config = dict(
    num_key_value_heads=2,
    norm_place='pre',
    positions='rope',
    init_std_qkv=0.0825,
    max_steps=8418,
)
Each number is 500 + 40 x the weight over its row's rms, rounded and kept within 0 to 999. Layers, rows and columns count from 0. Numbers have three digits each. The size before them is the row's rms in percent of the matrix's.

# layer 6 attention value, 64x64, rms 0.252, rows 35-63, columns 0-63
086:483585586588485529542553480467543556488450511456464505503449434508516413512480517453467467439459505497518533547522525542464531483531456443507551473509457510457520494496483484435493473522420469
101:488544614560470488510520485476557451469468542525490491461485493560475460479540507540469493485444510508533527578462549494487503458536457457504439496558434522502587543489486412534491545556496474
112:465545584500482467477508504506511495485544540540466543467506510450400463461536518530537467441524487514393592515494505511486492518441534531468513540484499452501539497516585507495412422490488497
111:516506483569485434477462461520471421490502539562473529463496550538538521511568536544479510504442483562517608476480465542474462508453573550469478551548583494493504459462556480457509494493511471
100:504510528417499444509494490531540474524527546492473545494481492525592499464491474462508515459533484499530625488551524509450486506502566563472441564457521511485535422485489523581576454477486497
108:464474509453466492463495554522477464509528487591465602489546457542529593494463559510466516524500496503464550520508520440478480498488448558513493489460580491478518522469429509420434465511531553
104:514493541435526475453482506494462488515494483484544471542491545510586521496475439492521534466537481554506588516481505467532492503444553511435547563454574459469445553526564447584560458521490486
105:521497509473457488541482489484484430477542444465501523443529579528461565498550570555488459513463465554539538524410555541474529516522524492480459541531541456547450505495589451493437508449497490
107:497510499557496501434509536483505489514435525456474482534506569516581498537531526449473519585488498532430498547493597467477477469495448471502563536546502494488504516522477459496541472596403455
112:505521457509517498517510441494485485501499411502489478470485461590547496465474539537493473468472547516482582497499437570488464532510489478511419472525600495474486486508577457487614535544472482
117:503521526571468489508508471500534477506423523449507510488511448520486497581489481407540451423481481490488460494486567535487487497532538540504527453536533432513390527438551538496510495486574564
138:488493504591489482486533534539482508497563462490446473465519538513559572415490484472462458481494488503498550463589538456540514476538461465407522473519458488498530471534589547453545526542548503
109:494470359439470510490469490529495512485501491485498544528534497468486526513541559554476467495572481499476459448530515506503507513521476532515519491523399526565541487471567608466510442470562515
100:494545514547477532527551485481492548503526535425498519514462436556419503477472506431547471441507510513423420503468486539476512526483494432432495477527425414492489499521529573454537476550493491
122:508476462437523510542500446503496521504493404429479513437550449559565548493418536510520497469503529492494554512430500547519527524463504489474542481493532405499503485593445516580483500500519480
118:543511394595537514516505489532511457490470485497542518459506538540580475516502478391519507484502505492534455537472431573498509491501456503473483437515525439515411433486465486454481541504533508
107:500472487462558498517529518521442469529566510509426510478477559462489535447486503488514539523554525487458549559430420485534425554435515543470422493430546472477456474515575529536473515488480524
101:504467451502484468506486547454482447493493584504464533476495560505573573533550544530431478569517484492478554538443487526535507533491505486514537474544425428513527417465522437517472463549537452
118:471491473471491498525559490457498536507536537474535499560510417456502557560505518476483469499466515532526448460491462551496484511510552479450538548482570459488460536461465601404463547453419477
101:526540580477443541516502527481523466514464484494494567509477464577532484483417465406538487427530470452537470579530545436472511479477453518537530456469520436471508523558453483490525470502452523
114:490533429533499442497495458512499521523545503539402521494473470499547513543494567426455467513491513480502463471539503502508420530562541536533591486566481485438529547439543484473533476416472499
109:507479503506526474516514554490498497509499472478427474437514476478506508502492528414537546623451497453435442479448449521530521512555505476560451520492423546504577467467444560543455490475498487
111:501534533528508520453488552491488477506525509512472495500503506505481543490495553525407546587463505520499532562467538439448537487487418452486479478511560504459579585467496415440580475534477522
085:483529591561485460481528406497535497532517509524424527531470431534487472499495515447534502444505515448414506520558520507469492527485493506462508508498470478435545517517475529543639453485515498
100:493554515507503503561554488514531575492465498460493455492492471430483497493437503454501464467493511493496571543508504540500503486480478514404414455474539500479456516495452596379482551477543528
108:504510566567523506522541512502492557486474568473477462489471457418457534540526468493446502520522506535546422510440459545533505494477532455465493466517462479510520443479447532382511491581463445
162:538478562519533545446559437445582608462484498518522520453462500460513508491486530507469498526544459467496515442563509547458432531536582527460526521546463507445488496525459524523539483529459543
122:519449530421482484468508531524528503503511532466520485518537475474521592496491479543418474475518561476553583495535543500511456484556505527449429511473473527505428443480524449543606528527461461
103:482510468475465535476493445518476544515428467498468543502493533443473439478504505500550485472548536512449486522482446575469494535443478509558434514494501534502533505589438620453484472539459565
# layer 6 attention output (transposed), 64x64, rms 0.269, rows 35-63, columns 0-63
105:533413416456505470483419556546455459528545478529535490495539539499465586471531452544499538542535499482516501469460465459506484529487542544483457553504545482553475457478530500530454553442575519
120:540458379452531486517476533550486546568565493448503483550549459449505510544437438518532526503507449504492506476528455480482512569451535522508580545447532458511484447509512547516469504452487543
103:528431385487543536536471504519504531452413487490514444518526498541550522550471465480518550575430539489567420478490484503525490490545461484547446497527494543462475474478488495511536571475556499
117:475502498474489563541523564454517535511500506446514490544532454517424460518401446491512490521550538429482424501512545446574516487504460443553493474457402526491521554490484516542491510536513555
123:478493441552542563502471516451480532440443466506545497514505516503409512525448502515492490552508546501487418494452484483541547498504470444547526448589508488527454595498483476437440539562511514
107:530523507505590508514474465505556531448415471473539438518478576509529508514541436544551485457430486502495472493465485540584492479490519472483471529507458529503487432546557492551554522442474418
121:489519480538512546530519476492516531436499494535461527461521513521453479517511590460471455524507553475512404456549482554486494492518459508580446443548436487567483478460435565434484548478531552
123:479518466493522507445501496512486539597496541525491504538508433442486439517469460481538542529481542474488465449582442460567467526460501508525513433465459582432550491467470501533594502529530520
121:555486550467517490571514464491543530476617490539545512421510479480442512479477471507459441448488525506576541446531484519527496528483518479503470447433526444514499497489533514478461577427542558
126:527487540495470536482457552506524492540534562495520474525527508446470478525552453428510537538537418455530455473487543415525533481553531488501572541452445503569494528476433522514399477467504523
131:509489496464514546497529522472466534502566482508486456524451588439510493480483556610475515545529563520502504472486500442507494508483427415497483553488462589492548472519447455551503521490445437
137:494528519452518480516496465476551469467479516540593496491469444520436477581511537559558551515468508518492450554408500547455428508469525534544527559455487495502484525469458464588449514469472518
122:483513607545535465496530531459516503537493483510519449487456514500550469461442502444507536534483563534477551542464515507520465465485514444477485497468586540416467524508450413522537487582433493
103:522468463471527448471427509531530454501488482551487466469551521454519506530548495548470503572474491479565579500481516457493489482570457566572500526489504594520472468456492436506450551416530517
140:500522555540522511436484512536500511481523577575555468574486520440451466493583460476507505528481445510500461492585485468446478446524511470543470487530462522519484513388523484416547476504493512
127:471458599454424504477527507443488518531564525471492487496539471506428489504515520585469459517504493489455558444514531396503512522525523462489550555498465540463556589525499499533510434479503511
123:485521497479452539491447460474555502458427522492543526456564490551511477571532484536504448513419445515538465454565541503466526448611498512528511482560446508532531499511448469485501507475566449
107:539542560491461541470454496520482536574521443488528462536563461540438408507445476518541502462495515561537519475578456472466417467443539477525453475470515538480468572513493504487533524478488553
148:526542514514506517473430496600471425483481471547484538463478581529460452456532488479482514472502493443466535498472538480505519494481438542513461432514452579499537432499540486567528454570545544
120:484459420513544464508487460506487552512485465500520466482515553457476561518561539594483484513473531529474530473461420542548514521540533454448502529551493522548485444458538496468470563398548457
132:511496569486493598514482533483492480436422551451603481505470512493477503485495457583505518503524471518515511523459492498534522482474493479475389501441506511574507454527445489498421533556547492
091:502558548480456552446462435508525454484512534462571558575481492465431513523517462559487490436514474536550545517567506471453513514466502559479518469480580464476473500520560445436514512492526440
119:527499490443539474505495473494536540496498487486536491465487470488545516505544447495547439439498465501537491455529450541611460521549566575505516525452477483548465407556515538511460568424513462
101:539482430488531527528449572464469499430467531487544441504504539475498525547488466548482475525518476518568486495413514518502538500540490486567487493498514528588459463460511470455383588496486498
130:482448473499505490421463505504493420479534458499542540459499538570527538522575492560532521519488479463515443423491492446494496482544502496523562582543485492525516456484538423617496485513499465
122:484535446477463479453450539513497422523543434513513553499558534596516440431502508511528458459478509474492555524573509460431473470528486568502518510507494484500473538522560497565456502428539555
053:615424443506493457501534583467429408472480451500467431552490510487544492479524443532528481510568490497554507509419466485530474552464494511524523481506495510487484520503516469573516507499512563
135:479571468558527528510481483469468517490514408563511494450452533518493402486498495440560537490490422533466465481513506482447518517449508446533566484536553508532516585556481522482448478522472562
112:517456500501539465530502545453547491514570538498493488462506497560560546490501498464455503535467459467531536475484581480546526460622499460454547487480523463501477487433531408473522512474535409
# layer 6 MLP up, 128x64, rms 0.27, rows 0-77, columns 0-63
104:492443480569452525518524474510533492465463498530428466463468553490541557431444543502459540553500499548465499462455426464490496546588547461497530480494514435480524539577505536542481425505539494
108:541463548396458515549527476537493565511518473503516474474483533436512519409492449547485491487482422489534479532546487520490476484485499473468555598515523510503498533514532522530565469552453603
118:562467420457567528474512508498449500511593534503475503486387532514536585487500474430483517528563472484543456503494511523543486523508464497424465491499498497470470506515434523524520405511456522
094:486432528501523465395506481489495491478496506503452500499493585509497450444471512477502526540500550413483526432412516495496499516537484526583539539481510496464482501568466530452553568535543579
099:523485458479458530448538518530538538479519564502478460444489473469560499559444481445505567535480527451474569463544553560498506540521542502528576474544455462469442478472436466506485533489407531
109:513483448501496508470516542498561592507536536490539472527538487495473470471380559509506533493502457501459490482491465582521489601528488475565496524522443454468585487470483456458531459524441498
099:523499454511486536459587522546492486481465499527475450477445471518440443453522479475463533497451477490518545484561494499556488536525557576425469511560496509430500476486549465437465515517608546
109:574477516446540580470503518489488547468479492455431561460504510503473585503485519586466517509562521471532493518480575498506488555471523533508522546499453423438460456520572542434513486499476464
101:507515591488520489512545502450559454487492550527456492439399498534447560532479481520453427455476469482478521525560602563470486555445480502518485506528480485468528495542537515477527447543545517
098:532458538521529550515570514519497438479469464540501517425460549539467502451538505474502471574444518450531493473521473444498483563433461558457463462600432520503555444518485519508439496519501528
102:516499439446523538480497487474494477416478457564517488421443532542524564513436510525554486483495496559549557491504450505514441461572479513558492490532491480446570500526478547463511535557417521
094:509467522428468503558531535501458516506446501508558553449493485583533452465501473466438521528520491562503444577463453481403487495589567535508498537532488503418525506492499496492565480482492476
105:578471439477533503480579513461527533503516510532397485491496487478533462523436469466487490481510529465468472567519553542491431454552485507527564451548515533469577508429458441531551517486469531
092:563555457471534486409497533442491486431553558468537511492545513548446445498471473484441466454505517483481504474513419494460419532540461590550504509511524522470502526544556473445537520474517511
114:520514481481454453444583514476521591484488484503513436547478530442491526486504502448517564467477448511502472445578500519472541530557539577555482530471532555472561457522472406477461505517480481
107:518505486513556560533511448495455488485459457446534479505511581496516589517516568490524429522478444503516558526550441450445500535525500496503481590550432530480485540462446471557548458540515498
103:591443544519506512496520517526521433477445517563526588500480531491474457453457499516503492516523465488453488550576510526467458506523558497459446470473454447480551576498443524531503449427564482
092:505528575457457487500517437483564483458539505498498437422457518423518478458541475573539493546536407485456511494492474495515539568461549471455516529558581480518486502524516533504546500540528558
102:566501556493570484491527473476491559511477451540526457543469460555455441483437519560499513507461403523488480491597511494481487548438475552451497534550508495495508572504463432503528459442480489
088:537458520419516465502564457466454489512472498544544483470525501460470428519517449555460498453549492469459498534437478479444590535527463539521475467531491538532509547452531569528528464589545538
097:522513505478529460480539470514501511464474427561502541531449460460555460565456533486532456541519510507473476583511493442460543574529481510453569506520494483490451458485476430485531493612430531
103:476439489524475488449510509490560491483488577565463509459511464461534489470551557597494534538511426474514522515419520496467487516538572479496475469471548518469419500571491496484489457561548566
111:512481498545495504517561412466601506464428495462527489553471444460540536489546526508445480473545492493490529492493502582482422481509501525473488485454560484454472403512444480480564504566502506
098:505453535537522565482554464478425469479476502558460496469407546493490516488565579520555450491461487433450490536443540495481542455482480454523552539539489522469556440482511503568561487500528516
092:590483552457590511547503509450512481497473518587506497539523491444463446464469491501509422478502470477488474528479546474545491452531466489470505498490447512484425512475539605579461443520499534
100:518457515497482570498504444469494446471585496564499541434559523445502511468541456481496576456495463518480525482541493469531463555569484509486412458517557552488483488525473560485577459532529547
102:504443485482535509452491542460536583509517563496518434544484507440574556489425490503546519456427462483583487467440468505455506491543477491495464535482480508474503513455495485600562518541535530
086:523477510448538538517534455548550479513469566520491508539494417581471473491533522535478434484465440536546528425587515537477489592494533477461502540438438482482550520469508514545522543524488465
098:523498420537487473483487522467547538415435505567478564461512519522493508487532510534507458509504503520506456448587438553531525456464563550499536539504421458506446553499481440458515428528497523
087:490502508470556587474504539428454425434440450508551514538485508445543561552488513521461499540552459530540469515519546522469476440492516528543496529472430445433531539525472535533512564473477500
102:564469557532506480555532466507458468432438502500491472464476507539450509462556551513519429466519518476595486555514475483490526492548487500420559525516566454447473481569450447471478511460556489
096:535490516546558524474491474467490511473480541458556490572510536474505448454479534515433486501480487489589460484541480440444507522554410558468497476508445441503524472456540526574523460512453587
089:512472480479436532490577402516493587469562526470472485517470541537506443504543556467502512520476479439540504507493484572496556462493495533522611438422503490490471499517543468445487486502459526
109:480482413503498557563558451463507492477513421460465550534407524511519456440557507516492473552518466519528459462491511500396490491483538479502521475560457449481545543557568519510524504544484490
104:491426473487483524507549486482534471492538610458546552520463533483508419485513564487516479532501471529525573460503534496494390482526470497461474564428483556472547513549476457456490468497556515
099:572489534511533452541491535489511576479485440461436492425517478524480483483546509514524546457506425509522457534527495481425516521559462450526552491570577548473576449506487561510511535514447481
106:500507483537450497508571510500557513498553526482509489518521465521493557462492458493428450492564469453520518460532572518436469471551553581534502455511516438475425508482465490473578533490413562
104:540504425577505472478504509456530503527515579476535516523471452472568534462557525517505525555490447437434535511452532501437476471495505555489452502517500449419518514469482515559568447436494552
100:541463503450449480484485523534539454468468509522432506512526530381482561522520542510473490500525426455474461529529520446480549535545446482438491540472557439455469513461548534475566540489522564
097:497446479470511479485538416495457462507470490508457490432473564500458454516487523431515468545520496587504521538554490493515492522521436554546535582528444457409519492506522523547454485561567526
101:561484494565520445434609460527551501490526473570514540476399489510552524531437422525446482506492488507453466526517459504470491472568489500457507514459468554536461500542469499509540503557477517
095:515459536423458514520520506495469499501498536521524418512567484476553545455426495462533554504516503483509476411504553488477456493528593479528567481524515466460437543533539540479513429543551559
094:530477458532517511524540495417497510461527474533586521423473533439430507452534455488536521519559460521480500492489444416490529468516530498463488503530457511505515456495544525417507525599576530
102:528495525576465547415512508535504442459535544513535531478511474513570445564525514485528505475524455500467530435414505520437550525497521510539454569558531475391524494509476493520483499474444464
085:533448491459460480502508490526490542484482479491463520527505573527446474463501435513451536504514518461532493490445521529488471466584555577463480544529515540512471624442483450545554424534446495
100:508418461526494473471486455500553493467488468401462487472456523477526525504479577417536523490589462474460559485492482488547533505481542566554500562454490575504508528527547457519500434491463525
092:536505530552579497466495526431563533488489519524519558483545528494510513495459503498436510532467442527600480504472462476464389488482556533570468485506488437506506507547499409452464490493551512
104:488498553475483496437542519456538489494462514457601486561474506428460522499424492463480488509493501575504569531522431512538457562524452552453473540511474459497505475496578470478557431515447512
101:528423511559521548518496522534506548481477488634503497511452492532466421501548441529424453485468493468544494472542471500486523467543577501520455540513474595498481503541462486469458480536472522
108:527496448483569446506504497514468553474442528527478482512495510481521491406429484464427407523522471502555524521525519546504486585532493516538529468472524568491433509537476463507570415475465529
096:509477469514517509455516456463513568515529608462491459502516521444533478477498545499488458534527507508475550472515537462495493584498492479523491514511467386438561405458536464566552497433505503
090:530416522552489468540556484513567502492502501571570488405472505552485500512494572521452503498590479501505477454525461537568470410492538480458471466500558550498508555490513508498432497470485518
089:511438449527426542433527550548453532429476480515499545481485435540552443513517563505579555492498501493465540495552516443498471439536570531525486529477502499488544466493484493508463501609509496
105:508449479470515518526551549529486454494471512527444515443511434459523537501463510453410471560524491463488468467516468555504534578447573575533500506517504489455584464566509541452570501508531482
090:531494539539529472503519521435547512435484495446539531563448567502500570468515490487439494469420484551524439539536498498481462482540429519533566500463457525448487547478435490574477487438547514
108:501508497485492489490562503486492477466507553497529585446446568482496512509473466459399453553532459511582548523529477533432515512504467522450516515595473491522517515502467424561527423483527546
111:492461511540542478414530521464504546467470454502473544492464506502520498482467602445512472492477458482424546497552471477502468597483465556557536508535563538525520497467583500433525522456543532
103:526514455550477571441533545469493565501499514532477534493549543467491523439497481487536496549491482463429521417494539520520470495542566556532464494544496512408483473434515476440527396489464514
098:548493521478533550447551454461538457506490561565510484477499491527472535559501500563524512453449464404557508501472538452553488553450453459450509582518554488488550529545491505478459507546469435
098:454464450500511492538557544533501537452419505566487443484493511533508497483485445541483495555575518404532619518481474460452539530492481475525512468510484540438547495475546509568511521545473526
099:539440531532507511514514510540514446484467499511478461525536423503499472481437484475498462565533491491473466448448512584504498499584535602546573484437440461508541517491499553449501496562442525
093:501496517519529492484505493474486522489507474560487500500493573509426489381542561558471495610526440493519476540428511520516401495505492509502524531516491459498435492567559507426457506541498496
099:490452557494473593514546454515538484529514500506529559522459583482455458550492538478528569484522404488440509515493511456399523505568516480475470462539461452484428513492471497488541530534481539
117:497481572476528502503525469474534499458538504499457516513506557557491559529446587457478448536571445457518474497451440557451517557509530558478551545542473479506487567484488424544519473451438479
108:532475485497556507417611490454534553509534541482568557477475523515500459577466492540515540464535445508464421526512502545480459536449494531458479523556473469500492452463433429486487523520494542
094:489487499473506531516511507458550479492526521578428445464437446552505515511452501437443561476514481543579582445474551482435482480597480500453543547541445478516484525491504474478549473510491530
087:503405558459499436473492484480562535461427518528575446487478537500426439562435536548533409536497488526458529482492470511523528474538580519479544504491449536494489475511539489494475494520548518
081:554483514466502618507479427484559440494423494494514467535455454514529515512571478454456462432488491560513497490459516508479524552460418476543497504510460470443575551533511491476526509493510559
118:498461438494553510515611497399510506465420507565520427509440545520510501519546507491501533486505493439480507561450533450477532498472482520474488536496534513428457547462559560496475552481482530
111:540498459508470539509502531465571461450488534509496561473486485471554486522493464469473490493471440437445479485500556455477556478529514510502539609591453494507554548453480544511591502472449558
098:490449442481444600481550505521507463484543533489563556509498564527452452477471491554477545477490507540485504458498392540414541499533500505483464480463436526450477554551518551489463512518477537
102:616513531497508527494500425551521468463491525523485549462423468437464546441508468536541490515532492427563448527479481498530469512487555542483459489481444501535528533481460502482509441608517500
101:518433548540481524403505518509454472432471560463502503481390502445489566437524483574512516497517477489540501485527540516513493515495550543491454515504573412503474495468537540478448562471504523
091:530486517551473503423520502532507485492456522542484498481494522514514544473539491487412594529576475445451441432515479431506497535531417519518512498586516462499477533500571521559535506518425502
104:562453505459459598554574518514456569482547494469511456512501524508590550496486466463483470471557493401533425521495512543489514490527491527439553464530511463507529533490522500474483469499415506
095:519460461426506534513538486503440482522501482534502503474511511541485464495545492501578471460614475530468472492483548512477510542518549458503464592475432513477452573607514531435492513516520449
091:545484510452486570531526572545471457439441529466513481467492484518541522517493537504559460453510476595535465473504555489496555526556440493496569463493441467517501576529440434524506503464447541
102:450461464478475485463506473475518480504554434532517547538487478508510529518540547586479462566541506521500422444475544502512496514509558579487487519547556554448412530564473484558550464494538551
# layer 6 MLP down (transposed), 128x64, rms 0.254, rows 0-77, columns 0-63
101:478517523491501515504496528433460550487516410522495508513619537445426561469490519437484520490494500468524484536474530574512486520520545490456541455498414491509546563450493432478453556525459522
108:424494533498506452517473484550496517520444464558521558507489582536511491532483462468421523528452483472528489485519484537568502457442475525347519514517540514520526521453538472495465523471510570
106:536500511461518480474548471527547473487515497539436571560486494584563563489490477517472575510483497354512518518478497510529439484406477492483502499484536461575474513499502509480484477438490539
095:467511478496497526462473459461537511539466454460494495527501560442519596565535524459563516524538478476430458435436581478552537457518436549495510557399506514475534497487503504495519540511484462
094:430508498489453501436459533497497561471505536461524525553440562450454521467542574536430519553563462554500491487549518547487528467456465528507490569470515499492554494487508506553513456411531437
107:517585569485514455537536478401519492511408462508496471501505459510505484482529505433564457464567541573509487476482494507459515493526482503473485526508548462472496491460522574527387508493558540
101:541570527532529468418472549501525497445459470529551508517553532529488556499488480545411490577442484466490530481530434521515507526452526485449559412474551515522531444466499508495526452448538460
110:426466508537467474493388522466496485512440512503569449509467556540519552475539464493500507467511458450478508562541501478504468515517518480516486521514496530600607543517563503474498532511475412
099:457491520535485543448498579505555464498455437452509414467560429585515580517476493507493553533511481506508490510538510476467497514501515422466511531518534524503385498436509538544483488480472542
099:493477485500533495456528475476496495508497480507497523597512561532499513580511566497404507546474502445415481447475448618507524465543452423497528493466510491516523529553478511472512547517537443
100:536479507513500544465407481574468488507537514457444555460462461543506541476508531521525536471551514569473510480502418587591475503504543444521503429459465574457494516543498483501494525458527477
094:456525511475481541533498470501528497519543505488536518523450529512480536560354432460444509496528527580498484508494510549488538429488517505471518482537476412588499536469553514504434496446473518
107:505546514571563458505516486458471437468446468476569562562545548583425489479524474502530516511469509461429539473458462438517488426465503509490502556509573470466510499439521544501513506532534471
090:487560549471469510494379472512530461536566583498444464439516550521499494474425446503503552438474556505452511545501487552511531590525490496471492526517434513543482498459485519529472522528469468
114:516508511541543502413421484473424548471438480527494526504496574484526533496540533588433525501434462550430544548458554466533550484434479499515528505513463537519541507464523510487446458496498529
102:490462514604599504456435481457485465430563491587558486529500479511514569511446501467496411520508469547464496470476517532482530483481541500459435552497459517551491529505514485522497538454467474
104:471455538540549479586477508559480546561474472523440530501508545531447527492479523544534542522407447518509556451505463589462498499548499496490491501458560492434484514433512467528478467441461449
095:495532529544493482522482505484546482516483534535482484422504462571439431464497565490499487476499514464506548523466436586563498483452519515528488434488588510586542447463575434481482476474480521
103:485515524520521508521493534561559454482454506516439551545462489439527525498519552453495494603459556452481549417485467461561459504466432567474498461504494488463548488462449465479528581514509473
094:423482565482495522498487551519487464588488490468478474502510502540476534513530511490517517480417425479485466617519493534569510470433539475516461568500499479563460544485499524425431541506535502
099:530563530522545547458484491461470519503481477407443459476557523524414536473509494491505472482492485535573485588463549540575500530467558529503512583479439468439488460456489516459502504466458485
104:465507544474472411531509428446496469480543468521520453465473447549540565568481519430504468534506539533505543492538482485463460467471453585504485486535449591537570463466533519493486460517485542
113:421467454490453497494493569465481486443491586515519514495480462520480550474589500509569505522528550402488534507486487523471514469490461456536523579482486592497502470570528439520538518511483449
100:523524493499437530508582547522566503498551473459476519482576431475447531563465469476606545509551499473434473486501457428520512510554500434422468535504456494489482481491483485471550543477516516
095:468519572486494523484579540512512527513566436502532576500461528441501502513440516515449512495478507490457510483580427558514489408500569456499536444451463454506551513444552458464467505508508530
099:506532457505464509505558483516511508478565406518544397545576481511476488452481498478521554478394500443519510519419496492550464508457504542549536476514538482501531469567524464424512537509505490
098:422507535433466476483520539478496464522514464553482493479525545560580509537520495467512543496452455508432506534528496425484434454520456441549445456523475469535525544535548450507517473570561557
091:471509494505554496511377559485577497551478473488546471548488485485499473539496414477453553451475444497546503466550472517536481514523433545488499495501573536581489517428504499490480535495496423
097:526553441468504520526566471451497501514499474556565384468479505479498550501502515465520446473492482556444520495456527542452511514562472485476532470432558490481514481476460518548499509550597417
096:506475512477519522492382508533468491453513540522432543493465486584524558483501489542516475500479495602525468533559460568535513543490497486556501475495485564461501463499538450491448541488525398
104:523506534486469502488519496579468534457544468492567487622482430545512476430470542526552493509556459528470484501468488543501491448462489510560464446525545524454484476514481476434522570476523417
097:511446478560549531410481535441495428476521546547552539464535537569467467505466568514449609528532543491493496463431463472544501466465488524520485447516477477489502512502567536440468506488503496
094:468527493511510484484466481491558495605530539499477537532500518484518538426463591495477465469531502517498412454524405441461558532465488441532477549478497563545435489536509475525520560502493457
102:473442462532514572446543459446512467554569439464497454521534514497494499511527444488471537462478557569494477537467549523511582546456569514505489503509461502490447505452535511464475470514556398
104:508484442486448461543512447538538530443558431477527497398513510492413505499490521509557512472474569459596486533487473528504449524502506523508496498529491542577576520521532516419506521511510444
093:488504536491511500449531482447477537535549544505571521600487531476499504484529500497457435481516527510511548409458489487544453467522537540473486483444409439603532532484531523482498482479427547
104:510576496492546515536472508507507467560512510369511492527490577417464501493528528472478482487491532485511489457528519479497470506535527441453526485518604524453553486464475475567479491401539470
106:474536546504498529530493472471546494486516515498467489474451478583494550522496512499493511485516525494559430486548548545518526566515486328517498480515456526487416423469554505474481442489493521
102:468474521478441467551476428518486531530451524568526446530529480491514462464480594521548455469440542528504481516441497518437494548481522538580473455504458466536504498593499509454510468584503535
098:456485424551465517541531483556485510618509453547485492452551477518475501473556530433533415486521541455497460530495492532524468477497542553486485505516476521454591487568473460530454549476467515
100:519484495521414483544597446509497514436526445503505529468493465420441509573484542563471524506447600518497500483501503444519496432517471542515518494508478512507585513432487548446477506526476504
096:506508495476528532540459499470530530523554465463516460534580464485457547428544550503471470559509481473441420530443504515537467521461464510439490463507528624515489476523409502518549541492489528
097:545580490431460525511476523473506541475479461449556470540429465483539501516534506521494462486474480475504476596560516558558512476425498472485544538553522505538555487479485551496486441431413469
102:488467433534426492514541454514502489513465502518502522468475462535474522588489482450542503524533553561403515526496509516487502482471568505541483529557371483515480506493533551472440505589493470
088:534528577454476494524514525564491471560542493555539480461519517576477502418463520521418507550436508522524510480452490499491531449481504505472499441549551483510550516534521497443488564415424461
101:484528496504487470475474438506545448570511513459455471560521483478459512480519520514665526468472514446449480478547513524568510499502472539574480486536430493553517514495469457553467510449465501
090:581525491443481506497510460566443495571563487531438444433550515541492446483456503501547507496558503492535501526416508423503495475502499489497571512476546500478521468606473501485549467506563497
102:516519528513529449458502484436418500487523512480485508427538474496521462478571493527462532569563524462510543436450474544452521402545549529551501520459568474438487496507517585524456492533497499
098:485486493482471482545564538493545471563535473441463434472514412467458523504513600458514503525526437508538545526525541466510523475456467549523541484516421457496513412541537538480504467496571469
102:461525527540517517534422503503459518505478479481527548475577558502510506471476511457536508514480465493484508526486392532470488476566502509531484484511498607460499463425466455512400585487569511
094:518538532509526504483502414558427524551502500493513499459553547454456531473494544439574542538484469560517523441496489549493525493491517488413493509434485498448523440433576504535441529554504472
097:525470478480510509551470511495518585545506500538562482505572513505512514500463403466481567495593474502528477447500471529494492508466525577461504474518571501471493425512468552436393508483479468
094:456528551436516414451496526468548460560527518594517481521534554476478495597528477424493475504507460494448514480539486494519534538553484445441548425470510485549482510494495476531446555511519469
105:476488503541525455511459479443490476573528472530556469474524494494519500508524526438505467540473520423448513561501517479564556507548564511574511449497534505453563464556425479545458518436425459
092:478531530550565534576475512476479454529475447537517491492526472532556495476408495504458541476504473563497539569483531454546447446484556493470491515476503500498478541440448478415481450468534595
106:515507565514470448488581439498513461516611510446482469455510523497532567502466459512509467550506532476465453523608478470539502477508541418479492480503445542595484493517524476491455515455516494
108:495509521495460554524476460468515492562487456450514455469582431426523505468500506486495545444511492486460475601519471470511566577560483494528495527523495587561490452496567468552502471488461459
101:563513520469538491447529492497515487498574504514464447532446505565481541490499474512429498462483512469562519496469509516485482438420533447463613496486491412578517589500478513463548491510532504
098:477579520535490497514452453451552501460455430496481457526514502507585489498521466510447571491467498545523532546526508498596511473484541568491469477491531433509421501482395516526444481526534481
101:541536534480480461541543514432552521480477505514542477558607508514440463472477529498498459522450426538482518509554517551510530504427465436439462512511465434531536489559541450505524440500477444
100:494561466512529468523497467466481464475515486553515456570518486472468541467464505563465504560494545489444496461569497478470525534514504605424497470553457550496433559544439479472566526460444477
092:624504563484511517477517490433467496497517467468513519488504500476495537524541495494504551563530529512427437507538528576436497470399502520495519447458462494516557551536515510500496451436437447
100:491564519496527459551514524517452548500439453515493500542499508426531521527468449491582555484509552472466508509503453519528538587540466506423458489485461487461520569443443560475456510460544427
117:472492477553412496447506485490525488415482511478556506481467488486513524478543500514500483546534509530458525496566459448534505487437512573538508550445452465533535527404446458523497532588564553
106:484507542513493506456454556530478536551538550521404526534490415444514463553517506504515538496500482476458475566437510494553572542539535466536446474511502560461436448509524495518435522442487442
090:492484538469466541561446489543412499524499569429465467469481488519463580601495474493526505564481495460507509502451520470480513492532495604505521495467528505473522409530489588459512467493512516
094:528549483533423515466494489506511523513496540528465476494415427493484472513505495517485530507453546560399516546486493457550525488499510530526519545538482393600549439473464495504534522449508435
083:422564467536499453474488455491521453547515425474553513492543557582499539487527435515491546545493513505477508588476447462527453504473494538434506449465488580493502508466479490473477526515588551
116:435477507488466514500526491516479516510493486475528546501490523457454460464573478569614432533476558531480438445509515574423517518512484482553459523498510518460472441491511557429584529486520501
110:484559497557501443489573507476492498532550449516571449488505505433574499400466495421537540487459507551498510519425455452521509468527487525557515522463580565454454480502473517492517522501523482
101:410499524524478508488469475516519511541544561470542500474461547526529526419480495532475560432538483579550510552544466476414443508509502443506499467535448448560463531480544524513511532413509487
100:458505525489465575446408506544441501461495564479551517486511470503557511499482528492500449571546467547493537446512479513482561448531537412535526498479474486525484495412569446554489495563514494
101:477573494530456523488493464558531513516467521516449524520481394511472536516446508514512495468471470545466544472532491526484547563446494427441540502575417459445551506473517525439552541470558505
092:467509516549530452441393486453484541515483548505497483525544450505498512565432490541518530593484485539473502553483535477524484523471428487534486488563424416531500471493542483431505547504556496
102:528490482462481611506453523556515516571527503513465529436503496492447494475529513544436607480456445501581449511580506501466515466512536473485476484517498469511491436526442512495465520561494432
095:476546517454479437567485478457505489516525450542491493526603520538425556459491485477529504468521504552472471512502559569486541531508498549533453504493475596393523441470509469483498480437505495
093:557481505501519530535457501518523518565521409477451420606548447504502553469505479492526509539499490479549517501512557499440443475525577473481455426467472492569463535498519472435462453518496503
099:504503502465456484472438455528558465555480465517486495581519489453517571532553458464525483521425545441461457496515514517514521641492459500480546426564535540471514494498500531462477485467535503